config.toml
num_hidden_layers = 12
hidden_size = 320
num_attention_heads = 5
num_key_value_heads = 5
head_dim = 64
intermediate_size = 1280
vocab_size = 8192
hidden_act = "squared_relu"
norm = "rmsnorm"
norm_place = "pre"
norm_eps = 1e-05
positions = "rope"
rope_theta = 471000.0
rope_fraction = 0.5
qk_norm = true
attn_scale = 0.208
bias = "none"
tie_word_embeddings = "early"
parallel_block = false
extras = ["some layers without attention", "local attention windows", "shifted keys"]
init = "normal"
init_std_qkv = 0.0221
init_std_o = 0.0
init_std_up = 0.0221
init_std_down = 0.0
optimizer = "muon"
learning_rate = 0.00201
beta1 = 0.95
weight_decay = 0.13
lr_head = 0.00527
warmup_steps = 0
schedule = "wsd"
decay_fraction = 0.762
decay_shape = "linear"
final_lr_fraction = 0.1
batch_tokens = [65536, 131072, 196608]
max_seq_len = 256
doc_mask = true
train_tokens = 678800000
max_steps = 5256
dataset = "wikipedia_en"
Each number is 200 + 30 x the weight over its row's rms, rounded and kept within 0 to 999. Layers, rows and columns count from 0. The size before them is the row's rms in percent of the matrix's.

# layer 5 MLP down (transposed), 1280x320, rms 0.103, rows 730-836, columns 256-287
118,198,222,222,210,200,204,215,175,198,185,211,218,191,214,194,223,169,215,188,155,165,177,208,177,182,179,233,200,192,149,175,159
087,213,203,179,198,180,154,224,247,229,249,185,188,186,219,210,171,185,183,195,205,241,173,165,149,229,213,151,196,197,187,199,210
095,175,216,265,230,185,188,192,242,219,188,219,172,197,208,216,218,210,183,207,175,220,178,203,206,210,193,198,168,211,242,253,241
104,182,201,166,141,214,165,164,197,238,186,223,185,152,226,169,184,230,220,221,186,252,205,210,158,221,205,177,164,219,159,170,184
091,182,186,230,211,198,175,256,220,252,187,202,199,168,190,228,200,166,169,264,191,218,166,214,212,231,179,173,170,135,219,176,180
086,165,200,240,180,216,132,205,223,237,180,178,189,219,209,180,144,187,217,243,223,184,204,141,217,213,224,248,227,193,207,221,227
102,211,196,218,126,244,197,164,188,156,162,187,174,163,148,197,200,194,254,163,201,171,208,238,107,160,218,232,178,168,225,197,225
095,177,223,199,195,171,216,201,211,235,165,238,195,204,176,121,171,208,145,193,206,219,206,217,195,192,199,161,200,170,183,166,203
105,216,184,177,156,142,140,160,182,189,193,178,228,221,216,206,226,131,164,189,206,212,256,209,220,156,206,208,203,180,246,198,185
093,168,194,248,227,217,177,160,258,227,189,211,280,209,178,136,251,179,222,147,200,202,218,196,191,191,246,233,178,150,231,253,193
111,161,189,224,188,187,149,235,184,181,214,172,143,169,190,245,246,178,169,198,185,164,261,147,164,177,229,180,176,181,189,168,213
080,179,172,233,199,227,185,189,186,257,200,235,174,191,215,125,176,165,205,199,181,201,214,225,178,234,259,194,183,261,188,165,244
089,158,209,213,235,221,210,184,217,137,210,199,173,164,235,164,212,189,226,193,125,180,202,175,242,159,223,207,203,179,199,143,268
094,238,176,159,193,234,222,205,237,200,236,227,185,194,169,156,186,188,169,206,201,180,245,161,175,151,219,188,155,218,193,216,203
116,117,202,201,222,174,154,235,215,205,208,214,178,216,238,179,149,196,202,224,180,208,206,221,154,189,183,178,191,202,192,258,195
097,180,239,141,156,194,190,182,252,231,202,246,259,181,171,190,175,223,228,169,196,173,161,156,225,198,212,234,200,146,170,208,197
093,179,179,181,245,160,171,176,239,198,161,201,152,185,210,180,234,199,242,154,244,243,181,240,206,155,169,243,171,221,203,213,180
094,168,225,169,181,192,175,163,188,162,222,209,218,225,189,188,201,180,204,192,193,205,164,231,243,210,239,227,146,182,211,182,142
099,215,207,190,242,240,183,202,259,175,206,174,152,194,203,214,177,177,268,196,191,261,167,211,177,210,190,201,234,249,184,250,207
097,209,231,221,250,204,187,243,218,175,226,189,215,254,142,205,209,197,166,200,201,205,166,211,214,182,202,178,179,206,211,237,159
093,223,201,185,147,191,220,165,197,166,193,221,191,192,199,188,196,225,142,299,218,168,181,203,152,275,243,216,218,195,174,135,199
088,175,191,202,214,195,215,216,175,244,257,224,220,146,235,179,273,172,174,214,212,219,192,180,165,168,173,182,220,159,240,218,210
103,141,205,231,181,212,200,188,191,172,163,177,223,214,184,157,162,193,243,200,203,180,246,222,248,218,168,206,214,191,206,139,170
108,247,179,147,186,206,194,136,230,184,168,199,212,147,203,212,246,225,199,218,122,211,157,224,216,170,200,254,205,183,224,207,181
090,207,213,224,254,178,255,183,211,240,173,233,204,208,221,247,166,197,246,193,203,157,206,178,163,159,174,196,229,220,158,197,201
077,232,189,188,198,193,173,207,168,207,170,158,202,225,164,156,199,183,145,226,248,155,220,178,176,188,244,194,169,203,205,172,173
128,204,200,226,250,257,240,214,216,195,225,160,201,145,185,178,238,219,184,234,125,165,227,231,234,159,178,282,182,245,199,249,225
100,197,197,206,186,223,209,150,200,254,196,192,200,175,200,218,220,209,222,204,218,164,206,230,211,185,188,278,171,171,224,230,194
106,159,173,211,187,167,234,203,144,153,235,208,148,241,234,220,237,175,239,144,167,215,246,250,196,196,169,190,199,242,240,181,207
107,215,202,234,250,196,178,222,177,209,200,212,191,227,214,171,195,210,181,238,191,163,226,176,205,183,242,257,216,158,223,214,187
129,168,209,211,166,231,159,152,181,134,234,187,156,183,170,177,221,161,195,165,221,101,221,228,181,188,233,168,163,188,206,176,213
110,303,238,203,206,138,179,201,158,177,227,181,245,215,222,269,228,236,110,186,189,188,246,191,197,115,228,152,176,138,163,199,211
100,172,218,192,219,195,184,213,206,167,200,226,247,179,195,184,148,172,248,237,198,178,181,236,239,161,260,200,157,229,147,186,173
107,219,227,207,234,204,217,232,204,211,156,221,256,232,210,233,219,217,165,166,137,184,248,157,184,184,159,202,203,261,186,200,159
114,148,236,190,175,176,171,173,163,178,202,206,246,203,184,211,212,199,165,214,233,206,207,226,197,176,215,240,213,202,251,227,176
093,164,170,186,239,210,193,220,218,172,165,251,226,173,192,179,201,207,233,202,230,95,174,175,230,237,233,252,187,184,221,200,230
094,189,210,177,221,184,215,232,222,229,251,255,175,163,211,175,186,216,210,218,213,217,196,191,150,207,214,173,162,153,158,202,202
099,147,197,232,205,181,216,212,211,198,214,209,218,220,174,159,206,235,186,221,172,208,241,213,188,219,149,183,211,179,153,197,178
095,246,173,178,213,231,214,143,161,170,159,186,242,212,200,254,186,186,250,181,202,156,180,148,180,223,217,194,200,196,169,210,234
089,191,188,199,176,220,259,229,232,226,259,161,218,261,192,239,202,202,178,207,167,215,199,190,166,225,213,198,221,168,257,182,203
091,222,218,169,104,167,211,230,208,189,200,194,160,154,233,203,224,186,176,173,202,211,235,202,198,161,247,157,201,228,206,218,210
102,211,254,205,248,222,162,230,213,199,182,223,133,187,238,190,199,256,183,165,240,181,158,196,208,223,258,176,152,220,211,218,196
100,178,222,217,195,229,214,224,230,162,188,183,240,135,185,153,224,231,127,193,197,228,208,144,191,258,204,177,259,165,230,197,196
103,242,234,237,160,191,218,212,204,210,163,155,170,223,210,210,156,203,200,177,251,220,202,151,168,205,196,247,164,206,227,183,217
088,191,146,280,225,185,232,234,191,208,147,193,256,240,240,229,245,190,201,195,204,177,170,168,195,177,224,147,198,219,211,225,195
127,183,186,195,255,180,245,161,210,198,216,191,204,199,170,217,159,232,183,170,195,183,256,239,241,168,203,215,199,251,229,207,187
096,214,184,190,211,215,228,217,201,212,193,179,249,233,168,209,158,173,220,200,210,214,190,203,192,179,208,159,216,221,208,183,202
095,174,196,159,210,141,201,287,216,188,191,234,265,189,243,203,120,247,199,147,182,220,161,224,161,176,144,136,229,208,196,206,233
107,215,208,179,212,174,226,184,195,188,197,189,195,145,213,182,189,206,171,285,253,152,197,175,183,193,210,285,229,183,213,193,227
095,173,183,185,279,207,198,156,210,193,159,171,170,169,222,181,197,143,219,168,170,215,249,154,202,193,176,190,184,151,172,205,208
097,176,225,265,234,152,144,156,208,217,199,175,178,216,222,156,208,250,176,186,182,167,251,209,193,198,252,172,162,141,196,148,214
101,211,209,106,164,181,174,226,222,225,207,180,239,187,207,179,210,200,261,221,211,229,243,210,218,225,173,248,193,155,216,172,257
112,210,188,157,193,241,202,198,188,261,185,199,223,196,187,192,231,163,178,294,195,217,171,171,253,177,182,173,240,229,221,203,194
092,212,235,215,154,149,234,210,195,248,245,194,199,178,243,200,231,234,187,191,230,185,184,167,211,170,202,124,179,201,219,212,187
102,224,204,247,200,234,111,208,177,205,185,177,222,194,206,155,202,224,167,138,260,204,218,199,210,219,226,211,182,233,209,233,216
088,162,215,168,193,215,232,184,210,164,180,207,175,222,195,201,235,215,193,201,202,184,168,223,242,178,179,173,225,213,227,218,177
112,116,219,195,236,167,178,221,181,187,203,190,159,163,214,247,152,241,210,217,155,195,212,184,195,231,163,242,217,190,177,247,216
103,192,195,194,197,181,183,207,238,212,160,190,209,137,196,177,228,144,198,170,169,241,256,204,190,167,194,211,226,210,198,227,218
099,198,153,248,178,198,207,214,180,175,232,249,225,226,143,218,243,216,206,217,193,181,160,174,186,214,175,246,185,170,254,190,253
100,144,186,187,162,168,238,171,220,199,214,193,161,208,185,212,264,175,227,203,171,110,203,220,252,201,192,163,188,242,203,204,185
102,189,185,183,197,212,151,185,177,199,187,196,181,219,212,203,217,191,211,199,268,167,249,210,224,173,185,148,189,201,190,145,201
092,199,184,235,179,205,233,214,182,198,153,193,229,203,196,139,188,203,185,191,202,203,193,209,238,169,211,243,160,190,120,204,154
096,196,168,181,155,190,195,192,203,179,209,199,208,176,193,145,206,214,186,184,217,230,235,215,224,175,192,213,209,191,116,195,153
114,157,184,243,238,230,198,168,175,187,244,201,183,218,181,171,189,215,185,196,144,227,237,161,235,202,205,223,177,163,214,190,175
106,193,224,239,162,194,241,196,193,193,174,131,212,219,191,137,232,178,232,162,236,191,226,245,179,160,180,194,196,175,236,230,186
094,217,211,196,166,165,192,192,211,219,229,204,212,243,178,176,139,239,234,192,223,279,199,204,218,256,156,188,163,167,187,222,223
093,174,193,190,211,241,219,192,206,173,161,173,178,131,203,206,203,222,228,201,201,220,191,165,198,212,235,229,217,214,199,252,222
097,220,188,268,201,228,192,266,170,222,174,174,174,210,158,211,160,176,232,179,207,193,229,241,189,196,194,222,218,234,192,145,184
077,219,178,182,256,195,186,197,219,179,258,203,192,187,207,186,171,203,209,152,206,205,174,252,224,162,171,225,226,152,162,231,205
097,131,190,221,172,229,204,219,207,175,172,179,204,227,204,207,223,215,224,202,192,170,225,198,199,242,153,226,225,254,194,192,242
114,220,210,232,224,182,148,212,140,173,220,160,214,184,217,155,213,212,171,205,197,213,180,204,167,47,175,205,201,189,188,189,188
094,206,188,200,223,163,231,220,201,227,180,212,213,196,163,204,169,225,221,174,182,196,192,208,220,206,198,188,247,173,210,165,244
102,246,200,173,213,197,217,153,195,238,221,197,163,178,214,213,210,183,185,206,211,204,204,185,186,183,183,248,228,149,194,184,128
087,151,217,173,142,203,243,181,155,204,189,207,245,211,189,218,196,175,245,183,235,140,244,189,192,181,175,161,113,202,187,174,220
112,228,216,167,225,245,143,247,176,148,158,192,170,220,210,197,217,173,231,169,198,198,190,201,197,182,153,222,224,178,173,142,179
099,220,209,164,145,211,115,213,234,188,212,181,175,243,219,215,174,163,222,178,229,157,231,182,177,201,207,198,246,190,261,240,230
110,169,210,203,206,152,170,187,175,179,190,175,240,261,183,218,187,156,243,155,237,143,274,151,202,146,186,239,141,213,183,248,182
096,197,212,151,253,212,197,161,207,225,195,229,246,225,176,185,230,163,159,174,250,182,212,225,197,194,248,246,216,203,159,106,247
083,192,177,199,142,177,166,190,224,190,132,224,219,213,211,178,210,191,227,193,214,245,213,167,175,198,193,207,236,239,175,198,250
092,201,218,207,167,205,219,237,216,235,190,189,257,257,201,185,185,197,163,204,181,219,177,181,175,186,192,180,192,195,206,254,202
094,201,165,228,268,172,258,142,219,175,131,198,209,240,123,166,208,238,125,146,223,190,191,204,208,247,176,237,169,195,226,206,184
088,211,215,207,264,219,182,240,194,195,224,203,206,173,200,198,241,224,182,207,174,119,251,176,258,242,234,196,183,124,186,154,202
085,258,149,212,203,168,217,191,272,151,192,209,197,225,234,169,199,253,180,192,187,193,231,229,170,175,202,206,190,162,173,171,220
095,202,156,208,181,222,183,185,240,177,224,215,211,243,191,233,210,181,278,202,176,205,248,183,183,215,211,171,188,239,168,197,204
102,203,240,171,207,163,220,121,166,201,170,157,171,206,184,207,197,202,155,178,151,210,238,222,139,160,227,215,149,268,218,243,149
091,190,234,240,229,196,188,220,201,220,195,179,225,176,248,191,249,218,193,193,215,168,215,210,214,194,206,215,228,210,194,224,219
111,213,212,208,176,194,203,256,219,202,139,227,217,206,234,200,167,219,209,181,167,166,177,214,225,152,224,194,182,182,192,203,197
104,195,172,197,224,173,193,167,180,183,199,240,188,188,153,132,158,210,201,220,187,196,229,231,157,233,201,172,198,183,198,226,157
089,236,205,181,218,212,201,186,205,240,194,184,215,243,240,212,239,210,251,195,233,186,203,201,168,231,177,224,236,169,239,217,167
100,163,193,149,214,157,206,238,250,179,227,129,225,184,175,189,200,196,174,205,183,215,202,185,138,225,210,187,231,188,183,190,196
097,193,213,192,235,228,151,182,193,198,223,264,164,179,230,199,210,253,204,212,227,178,153,187,216,163,261,231,150,217,233,180,183
085,218,180,184,230,173,193,176,235,222,196,148,262,213,229,201,159,178,257,204,200,212,192,231,150,201,203,231,225,231,230,212,232
099,174,218,227,163,193,183,190,212,223,204,227,201,151,205,111,215,222,178,211,190,164,218,203,207,189,206,205,190,227,172,212,213
102,208,146,243,227,179,194,177,240,194,167,209,205,192,304,187,159,244,243,202,222,182,154,158,259,252,200,184,253,217,202,219,210
098,255,169,195,252,168,179,192,218,215,244,187,175,215,199,232,128,176,163,208,210,186,230,208,170,242,150,186,198,197,216,188,245
091,170,201,204,183,228,245,216,171,225,240,228,215,176,274,177,201,227,199,210,194,159,197,189,135,277,202,192,211,224,203,181,197
088,143,219,223,210,225,188,157,178,152,220,203,222,172,174,192,167,223,246,268,230,224,219,223,252,183,225,208,170,178,208,169,212
094,171,224,214,191,178,240,192,186,189,203,204,196,228,215,217,267,201,204,207,134,237,165,227,185,210,252,201,156,181,231,213,250
082,166,169,179,163,159,189,185,192,238,174,271,240,189,163,215,261,169,194,249,201,220,178,163,219,167,157,168,194,161,215,175,198
103,213,228,233,219,226,232,259,206,193,214,179,220,183,223,156,213,193,228,215,181,232,222,205,212,151,196,232,148,212,215,221,233
095,181,193,235,255,220,198,202,205,194,268,201,162,187,184,186,229,211,211,197,218,177,148,172,186,245,198,251,143,222,135,230,220
101,228,257,203,198,161,226,168,245,210,173,218,200,241,132,257,190,195,220,197,170,256,181,179,183,170,202,213,178,178,187,220,154
095,230,221,138,201,176,171,177,208,217,190,219,206,194,227,237,193,194,243,197,212,193,207,223,162,178,202,217,167,174,218,261,221
104,200,179,254,170,197,206,213,181,220,200,186,253,242,205,179,196,250,219,208,170,163,215,230,233,200,198,197,238,203,193,197,194
092,242,206,173,172,181,255,228,193,170,206,195,225,196,217,209,195,190,182,222,295,246,187,178,229,237,166,225,185,229,173,158,212
088,178,170,237,212,168,175,215,252,207,150,151,154,234,171,248,205,195,201,206,229,184,233,179,204,156,196,183,198,197,178,180,226
093,163,220,177,234,184,226,197,198,179,228,239,195,174,180,195,179,181,233,228,174,198,201,181,159,237,159,223,198,183,145,186,228
# layer 5 MLP up, 1280x320, rms 0.102, rows 731-837, columns 256-287
090,239,236,248,165,225,162,174,199,193,187,202,205,219,166,176,227,166,217,200,186,242,237,233,206,189,206,199,201,210,165,177,245
097,172,215,234,263,160,223,218,235,197,183,207,165,219,238,229,229,165,195,190,116,139,219,205,211,200,234,178,247,233,248,222,236
104,223,198,151,186,194,205,180,204,200,244,222,242,193,232,180,221,226,183,219,151,177,259,243,171,223,180,213,154,181,225,203,172
093,142,167,145,195,190,205,173,211,223,267,192,171,213,235,159,177,169,197,150,220,214,233,173,204,190,194,215,215,183,218,201,200
088,226,199,195,254,180,266,278,197,213,249,167,181,189,166,183,214,203,215,180,216,173,244,235,216,246,199,191,194,199,180,192,224
106,277,187,203,166,189,207,186,161,235,198,180,209,160,174,175,223,216,231,230,197,211,184,199,151,281,249,180,214,141,234,227,188
091,212,177,221,243,189,231,224,224,212,151,274,202,189,221,169,258,204,164,190,201,199,196,180,173,245,210,205,179,200,175,203,237
108,220,252,203,161,202,171,249,226,212,251,210,218,203,227,173,160,169,217,189,173,174,234,249,213,211,165,232,121,177,185,219,203
097,205,228,225,298,243,189,178,247,234,197,194,204,227,211,201,215,257,206,233,206,178,185,152,169,179,224,193,136,201,222,201,231
094,213,161,211,188,279,221,179,180,232,197,196,189,183,246,203,189,163,201,192,264,206,188,161,222,230,213,204,208,190,162,196,141
080,204,168,263,180,199,236,197,225,214,231,127,262,229,265,169,146,201,253,189,201,189,178,199,164,241,267,205,250,241,250,164,210
097,190,195,173,204,181,221,211,219,180,183,259,249,284,230,188,211,89,181,160,222,242,214,227,172,253,237,211,221,199,190,195,253
102,262,152,201,170,200,213,224,185,220,207,137,219,227,192,268,173,190,201,177,186,232,174,203,180,203,173,178,222,236,180,237,220
101,136,171,191,200,187,224,184,154,194,181,218,208,240,228,181,224,123,126,215,187,239,194,241,185,212,172,186,211,229,229,228,184
100,192,224,229,210,206,164,202,200,197,217,152,201,221,192,172,215,190,238,165,226,202,175,173,231,139,188,192,167,219,222,119,223
090,177,181,170,199,284,187,201,201,254,236,198,166,269,183,175,169,212,189,194,190,202,219,189,251,289,210,202,228,186,186,174,228
097,164,215,162,196,222,175,231,215,276,242,187,205,248,215,184,239,125,169,221,237,229,218,197,242,225,204,192,185,129,175,168,176
098,245,161,192,175,223,230,181,166,233,196,200,185,275,273,180,222,223,199,257,207,197,226,213,172,232,175,171,239,129,155,198,199
094,223,161,187,137,193,211,263,169,236,134,247,209,208,205,205,202,150,195,205,227,249,168,211,181,213,196,227,230,149,188,209,235
092,183,211,200,148,168,198,184,213,229,192,181,120,191,210,181,172,197,193,236,217,184,186,174,206,227,228,261,215,213,231,213,167
088,191,231,217,176,184,195,174,200,207,251,160,199,248,228,189,179,169,197,203,164,222,129,184,191,197,196,243,187,164,188,188,212
107,194,158,220,157,206,203,203,152,224,186,231,226,150,191,198,154,195,226,201,192,228,158,255,216,205,181,197,223,223,202,244,195
092,223,252,249,218,176,206,140,229,223,175,176,199,229,182,208,156,157,216,269,173,148,213,249,216,204,196,249,200,236,167,244,174
092,240,192,202,233,234,221,170,242,213,230,202,200,201,210,161,275,130,201,221,184,148,204,209,136,195,183,203,196,182,206,218,203
077,197,223,155,166,161,204,189,177,210,149,217,209,212,231,216,200,209,210,238,197,149,170,238,237,287,164,165,180,162,237,219,255
121,146,185,168,172,221,291,210,237,242,238,187,204,207,206,202,191,212,193,209,163,190,213,141,172,184,264,254,229,189,174,218,222
100,221,185,212,221,186,216,186,210,250,181,214,190,208,216,216,175,234,235,209,233,160,169,241,211,193,189,232,226,185,247,213,179
108,223,173,186,204,220,196,151,225,229,193,227,198,175,239,220,175,253,187,209,198,186,227,148,181,220,212,174,171,208,210,168,163
100,142,215,182,211,225,208,257,188,192,223,265,201,246,184,217,223,200,187,226,130,179,206,197,248,221,176,171,219,211,200,145,262
129,219,159,210,191,251,206,198,212,230,201,206,244,218,220,274,209,213,226,216,221,188,199,180,195,192,208,164,161,210,224,204,250
106,244,196,225,201,209,191,217,237,204,229,178,262,204,211,226,219,233,204,148,217,211,212,174,179,188,176,214,184,210,161,235,170
106,190,180,176,222,239,183,217,171,203,208,168,237,245,253,199,254,265,193,188,211,229,175,217,169,262,165,182,210,252,160,232,238
104,204,164,194,190,214,224,187,175,332,173,213,218,185,210,205,181,242,165,206,182,198,192,177,219,218,217,216,170,167,259,202,241
100,244,242,190,184,257,171,164,195,228,172,195,192,198,235,206,256,177,171,181,193,205,229,191,212,197,221,180,160,206,198,193,215
097,212,190,225,219,221,184,210,227,196,231,167,182,215,216,219,184,183,196,222,165,257,159,182,210,195,199,182,201,183,218,199,222
098,185,262,217,182,261,222,188,212,193,253,197,196,192,166,211,194,239,188,143,226,248,210,180,206,218,174,225,207,251,213,228,223
105,176,194,201,194,186,246,188,208,204,156,227,226,208,195,206,204,192,218,226,193,220,175,218,187,205,184,246,189,177,192,241,195
095,236,203,281,203,278,205,196,200,222,189,209,253,183,197,213,169,179,212,280,183,175,175,191,221,228,222,198,212,170,194,173,257
097,170,201,225,191,152,255,224,213,165,204,208,283,224,191,194,201,144,196,213,215,200,188,173,194,193,219,154,213,212,188,190,243
092,212,194,181,254,173,194,182,212,231,223,204,209,190,200,185,213,162,185,242,171,223,228,191,166,193,206,148,179,219,191,204,206
102,249,168,209,231,223,201,165,169,266,168,225,200,169,189,200,157,168,245,176,212,238,223,203,193,191,217,190,203,172,216,232,221
091,197,202,175,212,149,177,196,240,219,189,179,207,217,204,176,255,182,206,210,203,165,213,245,127,244,205,197,150,208,198,228,243
106,211,199,193,219,224,235,241,295,204,145,221,184,202,225,248,147,184,213,173,245,234,161,168,193,247,185,230,174,154,203,223,167
095,222,208,248,240,266,191,189,252,186,207,245,245,164,180,153,227,199,210,206,207,174,198,182,175,207,216,167,221,256,233,202,189
115,238,186,159,262,253,195,169,172,235,215,220,183,208,206,200,209,196,237,221,148,186,201,193,270,153,189,257,195,220,159,221,181
093,220,209,175,107,153,224,135,176,248,209,189,207,155,187,253,177,214,168,188,140,197,180,221,203,197,165,257,198,177,205,183,165
092,197,203,185,227,231,207,218,231,218,248,210,175,251,191,164,221,197,274,187,234,190,208,201,184,258,170,202,195,197,198,151,195
100,172,179,168,239,188,209,235,184,215,190,177,186,188,233,205,196,183,108,185,169,186,234,205,159,248,210,222,238,131,124,185,161
093,215,174,187,184,172,159,172,200,230,175,147,195,191,259,220,196,184,188,218,174,192,214,222,212,215,140,189,173,265,168,189,233
096,183,210,223,186,159,206,163,203,224,208,193,200,155,220,229,224,159,127,185,214,171,173,218,162,210,202,228,159,196,195,189,170
103,229,208,231,231,202,221,252,157,253,190,175,206,212,204,177,238,148,204,173,213,230,196,234,204,154,220,200,224,185,234,170,215
095,179,143,186,148,112,208,161,198,217,231,221,176,167,191,170,229,175,184,170,201,219,191,188,213,221,175,178,140,194,170,150,152
096,186,192,201,234,173,223,183,198,148,220,190,216,250,211,187,239,198,194,230,210,177,151,193,222,166,162,148,136,209,235,217,234
104,204,211,212,223,186,207,112,159,209,186,201,185,223,203,224,202,230,193,232,136,220,219,154,189,208,176,185,224,187,189,231,179
090,190,181,242,208,177,189,206,165,215,233,213,196,188,202,194,122,225,163,222,212,181,212,200,232,151,224,194,185,175,147,213,190
092,194,208,202,136,233,193,204,189,215,253,187,214,244,238,189,218,197,186,227,218,191,215,214,157,241,164,169,208,217,202,193,233
102,254,169,187,188,195,199,190,217,167,178,210,194,160,218,167,81,173,188,181,181,276,251,238,188,207,269,237,193,125,173,195,206
113,235,249,242,157,233,229,197,227,191,201,184,230,248,162,180,204,212,198,176,181,218,197,187,208,176,243,175,182,228,234,207,247
100,208,170,203,136,214,213,222,183,196,164,189,210,228,192,208,214,162,237,269,223,217,173,238,198,174,211,173,200,215,164,190,188
108,203,187,211,227,142,196,243,188,179,165,191,259,169,191,175,161,171,212,219,216,148,146,247,185,211,188,172,207,161,194,199,208
097,246,154,192,145,173,180,237,186,217,178,162,199,156,189,194,206,212,184,141,233,163,194,198,209,210,211,172,179,220,241,209,198
097,243,234,214,224,175,223,204,185,220,238,185,159,185,187,196,204,259,176,179,182,272,191,189,188,245,179,221,167,180,196,205,173
113,171,221,240,181,164,167,216,171,240,150,235,222,215,164,207,196,185,190,215,196,184,230,200,187,165,195,211,192,193,199,185,202
106,198,228,216,190,180,153,248,244,204,219,177,210,224,182,173,168,157,230,229,230,183,271,170,152,210,140,229,158,153,185,242,241
105,205,185,174,191,295,249,295,188,176,198,175,214,212,183,203,200,269,207,210,164,211,190,200,190,275,210,174,216,160,208,240,143
104,186,217,203,270,211,226,174,244,180,207,262,218,194,265,139,163,187,206,206,230,154,193,192,225,246,163,164,201,207,182,181,219
105,275,209,220,182,171,243,171,232,181,220,204,167,246,231,240,201,220,171,181,220,204,209,177,215,210,178,193,165,236,179,200,195
078,215,246,213,208,195,163,221,184,226,180,217,202,180,184,229,187,201,184,197,244,201,202,172,215,198,221,181,185,189,193,244,228
091,168,251,242,161,201,176,210,230,188,238,221,215,195,173,201,236,203,212,187,136,183,218,205,195,191,165,216,210,206,187,166,167
087,213,186,222,193,242,202,234,185,229,204,240,239,188,199,168,168,203,208,169,204,175,173,129,211,208,185,211,226,249,208,177,218
103,236,257,185,188,248,145,200,206,199,210,155,201,131,234,218,191,188,238,195,192,205,231,235,148,167,220,217,187,208,198,210,233
103,222,135,202,156,245,217,166,192,228,194,151,168,209,234,180,216,222,222,233,175,145,176,194,194,208,223,184,190,193,222,143,206
092,238,195,179,241,233,202,194,182,216,221,172,254,233,218,221,227,205,182,171,215,198,218,222,197,236,234,199,196,200,224,191,258
106,188,208,202,209,154,234,230,232,200,172,222,228,219,196,206,158,222,156,171,202,194,238,244,214,211,233,211,172,216,213,207,203
098,220,165,139,173,232,214,196,181,203,197,224,209,221,178,162,134,229,184,202,195,200,197,213,161,226,228,187,239,222,210,164,255
099,168,218,126,201,192,181,120,216,199,212,241,143,193,192,215,170,205,194,194,183,219,166,199,186,135,138,212,262,237,191,165,232
100,179,175,204,194,182,191,195,211,193,206,183,176,241,193,197,194,258,242,176,258,201,150,195,166,187,123,158,202,218,175,177,261
093,195,205,185,233,127,162,171,139,237,172,199,128,256,197,188,220,159,134,169,181,217,157,232,220,219,200,139,172,198,247,179,174
096,195,182,201,177,199,189,245,216,178,228,219,187,214,151,181,190,220,208,127,232,149,211,190,198,152,214,170,183,218,170,207,224
094,258,219,230,208,206,212,215,208,218,235,178,194,197,187,205,137,182,205,204,181,249,182,252,197,188,192,173,249,213,229,189,265
093,202,253,210,237,222,176,190,252,208,192,173,256,181,154,205,294,227,160,176,222,208,222,214,200,204,256,254,198,183,192,153,196
094,218,187,187,247,185,226,208,218,246,193,189,184,164,249,205,194,218,195,232,179,155,203,193,210,214,233,238,208,179,196,216,275
101,188,208,144,188,234,171,219,194,258,163,236,209,162,189,250,255,164,209,224,211,198,163,213,204,147,204,240,194,236,214,226,234
101,190,145,186,223,238,184,267,226,238,223,231,152,177,200,202,154,263,203,192,222,198,168,238,227,189,227,163,180,181,198,237,217
092,148,194,188,202,237,166,225,136,194,215,295,205,257,180,172,226,205,180,194,227,166,209,176,167,239,176,197,147,214,197,148,201
105,244,131,167,211,142,186,193,184,198,172,249,257,243,192,177,190,207,204,197,213,195,232,236,220,219,262,254,145,248,151,185,188
110,179,157,171,245,121,217,218,224,218,217,225,197,251,225,178,166,141,190,230,234,150,166,231,157,289,236,133,229,209,194,200,190
092,166,217,199,183,180,169,188,182,187,244,178,213,246,154,137,242,204,186,227,184,190,164,201,164,204,209,174,202,244,216,170,177
101,205,175,210,202,227,160,159,196,210,134,243,189,270,173,248,139,205,167,143,166,215,192,188,234,230,159,217,210,225,206,227,192
098,225,178,188,216,218,229,203,260,185,235,226,239,250,246,248,179,238,190,258,216,184,194,202,193,224,276,210,200,219,186,179,205
092,225,262,141,212,192,164,201,187,208,199,237,166,244,234,213,172,204,106,188,161,225,213,191,201,255,190,168,175,172,176,181,216
103,167,219,211,236,188,193,175,161,223,198,224,194,284,207,189,235,237,167,160,179,236,204,206,173,231,212,189,185,177,228,170,195
106,233,151,236,269,161,236,198,243,182,220,197,228,296,197,199,191,247,215,219,181,258,240,191,181,174,172,199,160,208,146,212,217
105,161,129,187,217,194,219,183,151,250,200,206,182,191,183,206,172,196,237,215,236,210,175,169,261,233,219,156,167,212,214,213,243
096,182,187,233,191,214,194,211,181,212,200,157,187,192,187,249,190,246,161,198,215,190,174,132,208,182,222,217,215,207,231,175,224
090,263,186,288,232,187,166,206,200,208,160,206,203,162,167,169,239,187,191,141,243,198,222,231,196,215,205,183,189,184,209,256,217
100,209,154,198,196,183,207,196,203,223,167,177,150,167,195,211,203,204,203,175,217,191,244,155,232,182,191,150,222,223,176,212,191
082,197,235,199,196,142,188,265,179,237,237,273,226,156,192,191,221,183,192,200,152,192,187,167,201,196,178,214,195,189,203,145,211
099,188,232,196,211,242,166,195,176,225,193,266,191,215,205,228,208,183,182,206,243,169,180,204,183,210,166,152,169,193,207,182,173
097,236,224,237,211,248,245,189,258,285,169,262,212,175,216,220,176,204,124,201,245,179,212,206,218,282,257,215,241,199,220,196,260
099,221,187,179,195,180,144,197,205,200,188,258,188,205,166,212,256,219,262,210,201,205,184,260,223,204,222,208,213,158,205,225,234
095,207,201,182,191,231,221,213,196,238,269,221,212,202,188,191,153,168,242,241,204,159,206,181,217,192,187,188,160,198,241,201,211
100,212,184,176,177,169,197,231,203,196,236,168,162,222,244,183,182,209,259,227,243,144,175,227,218,180,194,215,145,228,216,163,211
093,243,177,180,192,189,276,220,199,188,200,148,192,186,188,222,198,215,158,181,182,223,171,176,164,218,227,203,193,222,174,165,219
091,188,236,214,207,202,176,238,199,215,198,226,154,246,164,213,207,180,194,213,211,175,244,248,206,217,175,198,235,169,178,186,205
091,252,200,219,212,227,188,176,170,180,176,212,188,156,235,188,207,233,200,186,218,237,177,230,189,182,192,212,205,248,172,213,162
096,231,204,187,244,210,184,195,183,179,214,202,190,187,148,192,177,152,201,207,218,155,238,206,179,231,246,217,163,211,215,206,150